Weights of a small GPT-style language model, trained from scratch on English Wikipedia.
Training: a variant of Adam for these matrices, 371M tokens, 5660 steps.
Each number is 128 + 24 x the weight over its row's rms, rounded and kept within 0 to 255. Layers, rows and columns count from 0. The size above them is the row's rms in percent of the matrix's.

# layer 4 attention query, 512x512, rms 0.0276, rows 474-484, columns 256-319
size [ 94  96  93  99  99  94  97 104  95  98  93]
[[135 115 192 127 177 108 124 143 125 151 105 109  86 161 171  89 110 122 114 120 141 110 132 111 111 127  83 123 135 122  80  92 130 139 116 163 147 111 122 186 130 105 118  99 146 122 133 126 121 116 152 110 135 136 127 121 136 137 151 137  89 135 101 144]
 [151 162  91 151  80  89 141 163 112 128 197 122 116 163 152 147 114 150 153 109 174 206 161 137 111 131 148 164 129 135 120 102 136  86 154 106 125 131 118 145 164 167 115 126 156 114 148 150 118 136 153 132 103 146 163 127 119 129  73 115 117 100  98 124]
 [109 165  95 109  95 133 146 181 150 159 131 117 123 101 144 112 102 144  84 156 117 181 143 138 115 138 130 154 125 144 127  78 125 120 146 114 171 149 144 148 151 143 162 123 138 120  90 116 118 132 138 123 123 117 120 113 143 153 144 121 108 135 119 141]
 [159 159 144 124 107 142  94 123 126 103  76 131 113 144  77 163  97 126 135 141 131 113 138 138 122 137  86 104 115 139 162 170 124 119  98 102 120  52 136 158 148 150 181 154 128 110 140 183 149 126 123 136 134 159  72 126 122 147 166 120 107 144 148  85]
 [ 75 153 164 181 148 128 145 148 100 143 137 109 117 139 163 143 137 148 132 118 141 138 108 169 126 111  95 103 129 123 114 141 126 160 169 149 109 127 126 158  92 111 104 124 133 136 147  75 113 114 157 141 182 177 131 135 157  98 113 151 113 139 120 168]
 [116  88  96 128 123  88 110 123  93 144  92 127 127  52  98  94 153  77  70 171 122  93 175  84 139 145  75 115 131 134 111 158 124 138 130 182 112 119 126 146 110 104 140 108 142 123 179 130 132 127 121 160 129 125 125 111 153 121 141 101 137 161 133 107]
 [160 144 167 149 134  94 137  98 136  86 112 111 120 131 140 137 113 134 135 140 125 123 134 127 127 151 135 145 137 119 110 137 136 140 115 137 157 155 117  91 151 143 138 147 135 146 141 152 107 121  94 155 151 174 109  96 132  87 184 136 142 111 163 131]
 [152  95 168 120 161 109 145 111  89 129  97 135 126 161 155 167 132 121  98 131  87 106 144  99 141 122 123 150 116 115  75 135 127  98 114 125 132 100 104 100 127 182 129 154 160 155 134 138 126 121 137 167 122 112  87 146 120 123 109 136 126 107 165 131]
 [138 121 152  69 145 156 125  98 119 156  70 126 113 168 142 142 141 142 160 110 103  82 156 129 149 141 126 148 132 110 100 138 123 137 129 141 133 132 126 144 129 148 102 130 157 186 123 135  94 141 126 140 127 144 123 116 137 116 139 112 186 130 123 116]
 [143 161 121  99 102  99 133 119 152 158 100 143 121 138 108 138  97  89  94 150 132 169  73 138 150 141  99 117 127 114 148  96 120 126 107 168 156 107 113 118  83 132 145 158 145 134 106 146 149 103 112 100 129 151 134 110 180  78 101 105 131 116 155 154]
 [ 91 144  93 160 103  89 164 109  99 136 177 146 105 124 187  77 109  92 118 121 107 142 116 172 127  78 138 149 148 113 103 134 119 120 131 116 102 126 162 133 159 133 123 131 134 112 133 131 158 145 133 116 142 100 102 153 110 140 133 156 101 143 114 110]]
# layer 4 attention key, 512x512, rms 0.0265, rows 474-483, columns 256-319
size [ 91  99  92  97  95  96  93 104 100  98]
[[122 133 123 134 140 131 161 139 116 135 113  99 123  96 110 171 161 114 152 135  95 103 109  95  83 123 113 136 144 170 125 122 193 121 162 100 141 122  81  97 140 114 138  98  87 129 168  90 134 148 161 143 124 113 125 155 114 103 113 127 137  71 136  93]
 [137 120 140 135  99 137 139 106 126 107 170 145 106 129 111 142 100 155 150 156 162 101 183 134 140 138 142 160 129  69 140 153 106 141 131  93 124 159 139 123 134 102 125 128 105 107 107 148 110 170 101 107 134  99 165  96 131 140 154 137 150  71 144 137]
 [157  81 145 169 111 127 172  93 136  89 119 132 130 156 111 130 131 187 180 101 117 107 135 122 156 129 135 127 148 202 134 161  85 121 117  97 129 117 111 149 157  84 135 155 130 115 182 112 106 124 124 135 126 120  95 120 139 115  85 133 169 139 118 155]
 [121 120 141 126 106 118 119 152 123 147 151 107  92 112 131 117 108 117 154 128 115 161 127  89 147 118 103  80 119 151 105 114 137 156 118 127 112  99  89 112 109 112 104 113 132 137 133 101 115  74 127 163  99 131 153 155 146 131 125 120 150 172  86  85]
 [119 104 150 119 144 146 146 156 147 121 132  63  76 123 111 110 156 140 109 123 119 154 118 143 127 126  96  99 129 146 125 129 121 116 133 133 147 130 136 132 130 111 142 116  87 153 123  98 144 120 161 106 148 126 128 122 142 135 148 132 131 160 102 112]
 [149 144 116  93 155 157 121 158 138 145 150 175 106 143  97 107 184 171 158 109 136 146 138 120  98 140 122  90 143 244 132 117 149 138 156  90 135 126 137 150 140 122 112 111 120 131 120 113 107 116  99 139 152 109 168 123 167 139 116 125 145  95 110 118]
 [109 129 133 143 129 169 134 118 149 119  87 101 122 134 129 114  74 101 153 109  86 129 115 137 100 116 136  88 151 138 126 136 164 103 113  78 165  83 100 142 136 116 118 121 152 114 108 169  97 131 129 151  89 100  70 121 134 140 138 139 155  95 116 128]
 [137 130 128 112 125 126 131 123 141 128  88  75 137 121 208 167 118  98 153 120  77 136 139 137 155 110 123 214 135  65 100 126  50 130 123 157 139 145 154 130 112 160 133 139 131 162 104 105  99 123 131 131 168 120 107 118 130 133 117 119  90 156 102 119]
 [123 148 120 110 110 124  96 125 128 132 119  97 153 118 162 104 134 118  82 123  82 137 119 134 183 148  91 137 116 100 142 114  37 149 149 133 112 127 151  99 152 119 124 124 123 134 135 100 148 106  92 139  99  93 116 134 157 144 131 136 134 222 148 125]
 [126 130 143 121 143 165 156 108 138 160 115 100  84  72 150 166 133 106 157  90  97 150 128 107 137 151  86 122 137 124 129  98  91 116 112 118 120 131 114 139  82 136 130 138 112 100 140 111  92  94 111 120 159 102 149 150 163 114 132 122 127 144 121 130]]